python train.py --d_model=640 --n_head=10 --norm_place="pre" --norm_eps=1e-05 --attn_scale=0.125 --dataset="wikipedia_en"
Each number is 128 + 32 x the weight over its row's rms, rounded and kept within 0 to 255. Layers, rows and columns count from 0. Numbers have three digits each. The size before them is the row's rms in percent of the matrix's.

# layer 6 MLP down (transposed), 2560x640, rms 0.0234, rows 2230-2256, columns 160-239
095:178149106139049132131111147087131180132091158049131133138081181184157154144142143103096107131117080121120113108117094172090134153204161137152168139192086110165131120163134153090124160156144129150146113110164058049177120039123147142162186082
107:098184090057130115142165188132141126100103097140148150122064129139213122114109088157094117070127125106144191108106172146090171159104123070104153086152155128157099084076161136111153121163144130097072168182138115167111176117122179091119096132
106:128134110126050151123101128125096154130162177112115123155209189116137085197098130122101102124123176043154088140071109151167085095136141177148180145109088087130129086080162166097151103094139167129100152121103141124149111149106131190136032134
104:114131141135095201141102128192100123170121145116168110115141112176101193158109134117082097164133201128119140150156083123120181083058197123091091129166082119113117069093124088147090091160102158082169127127133175146119151174112080141119182185
100:173080105139101095143150098107165162158147145194127146132185133162068094078134154148124122135110153133120133147158106100079132170111139143167151175080120146135164153126141130149089145079138105158167132204160132129079104081108122110134122110
099:086153117124141084101113089084111082165166178159089117110141151161103145103095144119131108141096133114137102127154129107083134161098127147076164123159199119160086113118136190101070117145154086097156152106062102141137128114139163185125118096
102:157141105050141118167145115153141085156131098104115141057111115140146149113163085108088161132140152088094140130134112101087132162127122098179139154135099107112088145112091164246107143130095138126035133103070126126081129133196144161079113132
101:096154055144145124086104137119100144160125145088108161084169073119146160138142137183120129170124173115151144112072097123109108085101156146173146127099077147156125144114096135070185146106178164135135122129156193148155069102097132088082122124
101:117130144114096037164164101171161140170153149091102178113106143155102048134125162132147128128088148123142087107103123137096095150160154152114121084121154140123084182138099102183120107145183123087138138072135049124116094104122123086132102133
097:125135046108169105148098107090138145116097142131127146102153096118163204107135169150158091132136117058109081112166103123130125149052205144110181087100104142076109081142122126165159148129140127115092095129051131107130167159118138129107091126
102:180115144171141106128186116109105181076087128112174112173094128159103142160166086108183112108113101111166136132200145121112153118131098117169108110102075125138099053131128145152114114189109137138134121104114135108109118159085098126153086143
096:142175102137154129070132086121127121135054111113133150119116133143151130126137130148130136106155140125151120180119139076172112142108125092113125134096093141142196126107088125129139154191153133112181030096127094176091112116151085128116196129
094:108140158128085148112096138155190140119081130153096095172135150148183152098109152139156098144107138105088173155150155211111199132119168129152126094142077191104098155107126135072087081070145141146170139079089161133112116099130160125167132107
101:059122130142139118154137145122123155129110137181072112150154146177113103148112123113168130082134121130100135110111142176068131116154095121169111150140102165189084102097114089160104162179125119148177170100132125137139140132115155182108075172
102:129116131094099118116151121189141123163114136168194105085108129139102110155137165130094072087165186170111171195121123097148112067071106072184179129119144097126108089117117166142160093098140188146086113082110126140057147156121117129114121184
099:139125140119130168151157134090101120082127081120221127158140085113144161132128141097153123130127139105059136132135092142170117136079158150158111133170088090159149148138127162114157126050112157118132128097136135144208123093113085111129111110
101:101108163160188123139149123104076103127131048148064108126143087224135102140098147124075133104168097109101129149150108084137147102135145096111108127128152124115152053120134142090128098137089110087084116172147109156100110110096130099159177131
101:109155147134170123140143151122129094123174098115092127096129086119168106144144135118142157115151107087159161125159169158125135104125129066095132101146071101135149147114134127116089139158169148118160157082148123072073147128166114117113134031
102:119112177145104136094097119166150164124193118112124092105118101110140098191154113110115103149104166111143107108179168115101094173064099057050186109185092103102113129197102154170098085057150143105130069123086132144085173089103090169101113129
086:066130127127139169166099195123125157165096163137153126132155150060049198091068164132132142106105183123175150106183086142098061089114142084088137166095145085135189103116103090164141172135125092124118121105117079167126102136179112136136227145
105:094160144178195129144163177095166156152100107143119126126075159131108143149142141114159075125130090176118091108159187146122105185113088117112088097102140129143205131112099107085063076165131136117078167175076153161156146102157143143151124097
094:174148151122180113050182122153183139165119172120101106118185105135171102120129142122143123130141163114084121109170083115108100126154135164120079149176147119090111107113117164071098077083110172109129120115117166097074123112150079138151126163
101:178120152066114112134097099176116116150131128129105142162154135118131102134084133118102104174141138100135083167127101098133086164108128129130148096133109089168142093100150092203100122106102161106148161145133132069238063163146104092124108108
106:113098145123104155119126151140159172140147133070076079158172142140082072159146127132113084142023095144114128139091096118113193103089071059125150136181127167154187131135131121169168120020100126114122123193137096126158160114127124140129050077
101:125160088114157098114151144143156090108133153133170147166175129110166118062084083144177091157081087171110150139095138123122162131091159117111169110116129207127090122139134125128164101160145068158098107135127149088152087139139131118134099057
104:194109171130153127164120093121143089127148117141095172125160136202091074082081109145085192084184109146126122108168116073141113150114108119130107154108156169174135179116205093174165114236092162107188185120149143053074084128134157121064158147
102:183145133111147155130143145081151149111175142120128158110128151110149102153131149105190100165091152148086049113134180168097177138155143160123137087138125146123168130169165145135093091157120127122121157138136159121161116144113140132127138190
# layer 6 MLP gate, 2560x640, rms 0.0273, rows 2231-2257, columns 160-239
097:106144074130136146115142162163112108104162127130139126129164173117095123225082129113156080119142113145161138108132074126104149097116105109163134070149102161136136119113207121162062116124080132132140157144120119117192149157126131118139207111
113:122101090163129163095147130126097049125136125162119130102109096191121128121142085091099131186127176198095172179082179123151124130104129093139099181101190112144144178147147130121135178116144167132065129110134128125179173129109126140143108092
101:111099144162055144165094183100147104104128126140131125123144130074213088122100156148118173131100128048155120139179154106139165111126124105080173096140126092106128161100115129068180080136167112112150058180095106143090123110208131115123166116
097:123096131121069176147086173122109132095146185116157111030160213095058087147102095178117096199128093141116102095131133090090136100121142159147119076082102120197180109139148153091167174122129124124111089171172111151130126142124180143155107179
098:115111127099122160095116087093185158123079092112106205116122105129113098144147184125127110186161109146152165164115113128100186133112109152145090118161118115179184144089202081148068117123117128099115092089134167087114152071158098109135145120
096:085140114145114118109160130095141159155098164148131163088159129119113152160126160116086069097083106079147129098134137090168130096092124105161162126136073111160086078141110121117160140163106105141106071138068089163170119045139177135126087192
100:103124153145111079079088100105129140167152123158135169128080133166152168165044123175103084137173166120128154106112111146118157107124111144107094106104057133101166097131135087179082153178060137152158144109165115108108123132134106174126178094
096:168112139165160186173202103091121148104110097183103188122094117082149152072104147119137184135137133178114106165178104106169136098093125077174065077109152123081176165095155141116133125157106148104164140139116140087114096050127115145140083090
097:157142193102148120089102141085114136138187143094104115152142117164074157136170135128126116184093145127168087141212150121083111129141152100118107066160134111072091144101134135093125138073127085048189127123170120135159110128154130183092107133
101:119139147062151151119124106104091148124094120121188103125127167143140130103115123129057135165211162129146132086100122140134176069141119093157157155146129101094108080129122099101121200099137170057207167161165149154068133165127112127112181106
103:158190163140141117055088140119128064125143088177160189138131142138130093126202071092107118157137076190099132197144102162180122125101108068114114169056124138147144138186114136099144147152197159128124105112204095122130151083159089097129146158
096:155107206088127098178145218074179119150146151153122160130065107201126124128111165135153156157070149108133114168159188089119166062067084129132115051171122115124146108165193090126118188160096123104151104081135116111216094116103100151143141170
099:209154095159112110152144126198097094169225163146124143154162118128150127144112121110101104145148087128156147112159143134146134101095130156121134146069191107166120163099139089117143124141160114119153139179144115160144116117128094163119127120
093:137162094101153132167091086119135103146127128111128114137152161161153174135091125146082100080192136082136157167152183115155113091144082175171154186130083117050160113101101172094143133184077126127105137122128191177183096116108104187174113081
096:145104106063159090128087145165109135167189092137164138127101091126082159102166112095109143133042118127107156158116145157059158206161115135104090120133191133106090118205158169148159141098095157168130123165105120096108120121104125086162091095
098:076184148127046124173129083170150065048086156088190108110136095079088090109088122126155088156159069125101119142163104137102133107154209073086123193105171190130097206156115142113113157087113151116149137167159170169128130080122160143180143136
100:180135098104161145087138144135115191229165121161093150175130123121125159107112082184103119127128154165085123092056150135174085161158085139074132092163093115112174112130183100173136157129134101061143174115127111125147140110158124161116097167
100:043185109122099137125124136143165173110147156142114070121120155126182102125173150089077130149118166135129066143130180141119151169095137090131131171181153150210126164112132148134143176144148110118118080099137142119125092122152108135127150158
099:147139206119158126127155109133088139106104132155245161117092136142103120136103086101124100164119094116128159157152107152061138120129147104160187109127090168174202177132163134129169136150140147172094154180154025079163122084098107092117157123
100:161127102104126093110113173177141178119189132137115190162103163163067095112169106152137106127084117146146132075173109108139151123125149103146163114102130144104134118103144123140158081168217122126196078133169133163085098107140129194061166155
098:209146179113096125080160183127146159137138194145116219156106178136093107128179178087157107147157139106155100091123159065128089174130154137117148097171133169129160169149107200147106127095144082152148118081185076080050075071123126158124103160
100:112229175136165092119077163183099089114122104159127134129101127113107154116143139115167131187211086084106098078186176172110162146113198120122157156119173175156135144097159143147139152115118106168082121161154160109156161132148138188118165098
104:116159185116111139145036113122099165136168084100122146098114068159084148145111114088094172163117146085181114103118079132080143149107080135155119179126150162190182138173123107135140164126224116099096122101167129140117145106141095153144123154
098:169107152136161151074139074181110066183096194111158149145126114107130130096132129108117135163124075185152132122121126121077124125111150093126151127122136140156147128068148158119164090151143089155148139126087145108096111139162083162101156067
101:128105139155185127137124127133086162057111107136199125176089094134121102139095090085156144142208131182117091149126153098150113087079163125124132135148113130137181135096133091099129069126116097167117120133125154132116157081147112145125112114
100:172128102168200167092090110174101089155112173177172095121140149124140156111190076123087096125127122143144115137137092153141107091105145085101156101123104180075113107151107121110103119153145137167104136084160133134153111073085111061064162094
107:120194116128103193169110191077116119117143143103091138155134159102169134095148136109117117151170146185082123110198079176106106148178155107173159145130156149119157131115120104068133142130116162162159135094134139152100131065129090133122168129
# layer 6 MLP up, 2560x640, rms 0.0261, rows 2231-2257, columns 160-239
104:117072136083150113198077123103142137177107110083088133171137159089153163141115140103099127136121152124133147159114136122065114098104150144148182138130157086170134110117079141159112131089076147134114143119092139103190088094155114130124183131
100:124112147134081142091116103083179096103141179159150098143108173142106051168099125126113118150197134155138125128125148083122172146092190103074128126121097137091131102126134148126134170116127124148171108136132169129103143201092115092141065118
101:119092182155131171166143117136047131086090118137092088172152138129129129148203121116108151100128228165087137134136181077139153096137097114131108095091196147185122119118180073095099111084152061156129122148095119160129123129072151089181101119
099:180151168154133090079131131081138079165108101152179104133147128149169172134214173126126165132064149084059080070140157089130156108131153107148117075148104061121080136150149155122131122135092158145144135113148148064128114120151122134134110112
097:124122114117132090137160149126129088102080091124134149147140167145217084151141178129155140103086100074141142141181110181095134141064084133113155118139146083135154135120134165079077070151151155108101122142117174119174109051161143180141152106
100:172060093152126087104145124124120118139146169176119099165129157109101101155060142116089200165137145159134149161165142127120108057149179142145169170079134115181138141115125131112090142141153099144149116134122102079128151156125112136081078190
098:139203109133112103113130177131092133138154139146140095074178132147139108120137168142144106120118079113116111139101137129122138103141174119175092169069116154170156110145158179129129068094094151130143082144158123169154141097118117115151189167
100:119228114185125069144061170177142153146113072098148144106038120140167105139172052145138166093116163141175110140120065152147136109088139162111171142130119147098054137112134072167148102098153121074158156132145127140114118094119157094149170165
098:138103148085183147124168108087075064147146149112129107210144122078101056111112155122120165122094122111078166136147144107115067093126102163142109134104174152113171134064118145143143101126083160148107176160117067113141125093120184147127203111
100:080095065164102076163134076138105113176087175163128107129163059188146210076125101099134097156105132108140101142099107124170139173149150120130173148113080165058144085136099084128121186125128073081138137110098173187133160201127113182089147098
104:158103062163170112175152093114141147184182184158148094114128137124165155136138187118136124211124107099174073046109158128088171110099148152165183136161098156121095132102136195098126071105086100068187064100097188155139158134092125138137163082
097:141104092081093109130168110129068129143129165137152128161186133140074108089133135141107178115154113098154093159146149101124149089103126110170106062102121126153129063053114111152149139137100106128180126087117123106137109138149138186178141136
100:128110089150079125135178130079114114086219149130128150126128119127103112158092164099131096097161061178115164121131143122141133122102144149132161095116130121092080119120202155096151157184148157091174135115171139102103141096150154122155091162
100:131136120159086138108128090111099105148112140090155095104169103077107099119107162109163108126141137095122175143105168166050133086173181143181125139105153108120149103078088090179064148137105138126161148141059146120172088122074121107141098133
100:112109169167163123139101134147094168142136131164072152151107156130139156128116134077074206108146120131090076133088141091122150123083040125115130125169117118125111121147096144104098163126121143122139113139182154165120187145120124112066061106
101:098164111127108164149152142134107150119150162064117138127124166113121195100144142117144096153108162060131151114180169090116108167134171122114133079121159148122099155117142068086092107082078161100118099196133063125102179061154157136132129154
097:122147116131091132121094095099164128179152113115081106113193151129122094139181116131133097155149136135169128090154153153159192140120096101099145153144156161116123141111187129105157146136091176133184150078119102139118174053203128149190156172
100:049150133084151111130131145100122159099129063170188091180131144139184119151059150118117106143107167113173065104141121094133133116108105094071149092186093102123077170112150155171138161154100150082114144068219180126103144097132144163127114066
100:110106145172080089127069109110163094115114159114098155127204125130081110132120170158104128101155153111151158087123162126145082124077107155137110153088188105096088085118125073130150171068109091081090106095118170152139162158189169180086156085
106:107097121158207138104075132133161151166114118078085155170070137076171125164128094131139081132135096177132136141131145112144098137100105109100179064070121145089147158039178142121105136148116136114164107184105140157105132093101097061180150138
099:079172097182130072156150083095110071167087144117137073089119082140161088124108118098077138150149173075193124185137100121185157071124123105115135198091097062117123124092136093128137144157164172105124217143143111186119117078097092112151180150
100:146078065166125183160084146117119155129136095144128130144111173102190093121196121137108131132130122120073182088101158136136116092087160138139122153191186164113120160107119154135131137122048091141111111148157117105100225133050109102113086120
104:085051073154150100164136137108151116122132158078074124172096083100139126113175130120093126123133119157146164119144202095161092133110119190089135128114131205142108144103138100096130142104128128149133164135115136139184133129169114159129129105
096:140152089113120203091083149126125089072120124182153126105166088111156138112135088135109178135162112101137131106109172149110152142152165109094126181120119174110124167077112147099172104153129134157144091095178138173123109089145087101192177112
101:117147109111179145146155175156130106115086131118146085110130101174089105131169113156170139107073112156172147153138091115130123093092164132082164128143156125076128142108234158129097136181102159195200188128163108135123129089133130171090163119
100:139137126088121092131113145120105114126165152134152101154158164134118155164091084082110161098121167125142125165175124142089162169194112149115112149053107107090104125172091146146189083157127204128137117151162143106060126137149111137201132119
106:057163127060070117094102164162138155108060069163140119155118108146114206081217144136148156135120148151211137138094135109191124123166133159075180123158090066130107127162155101155162133116128087136096073117112094158128100121154126115082151094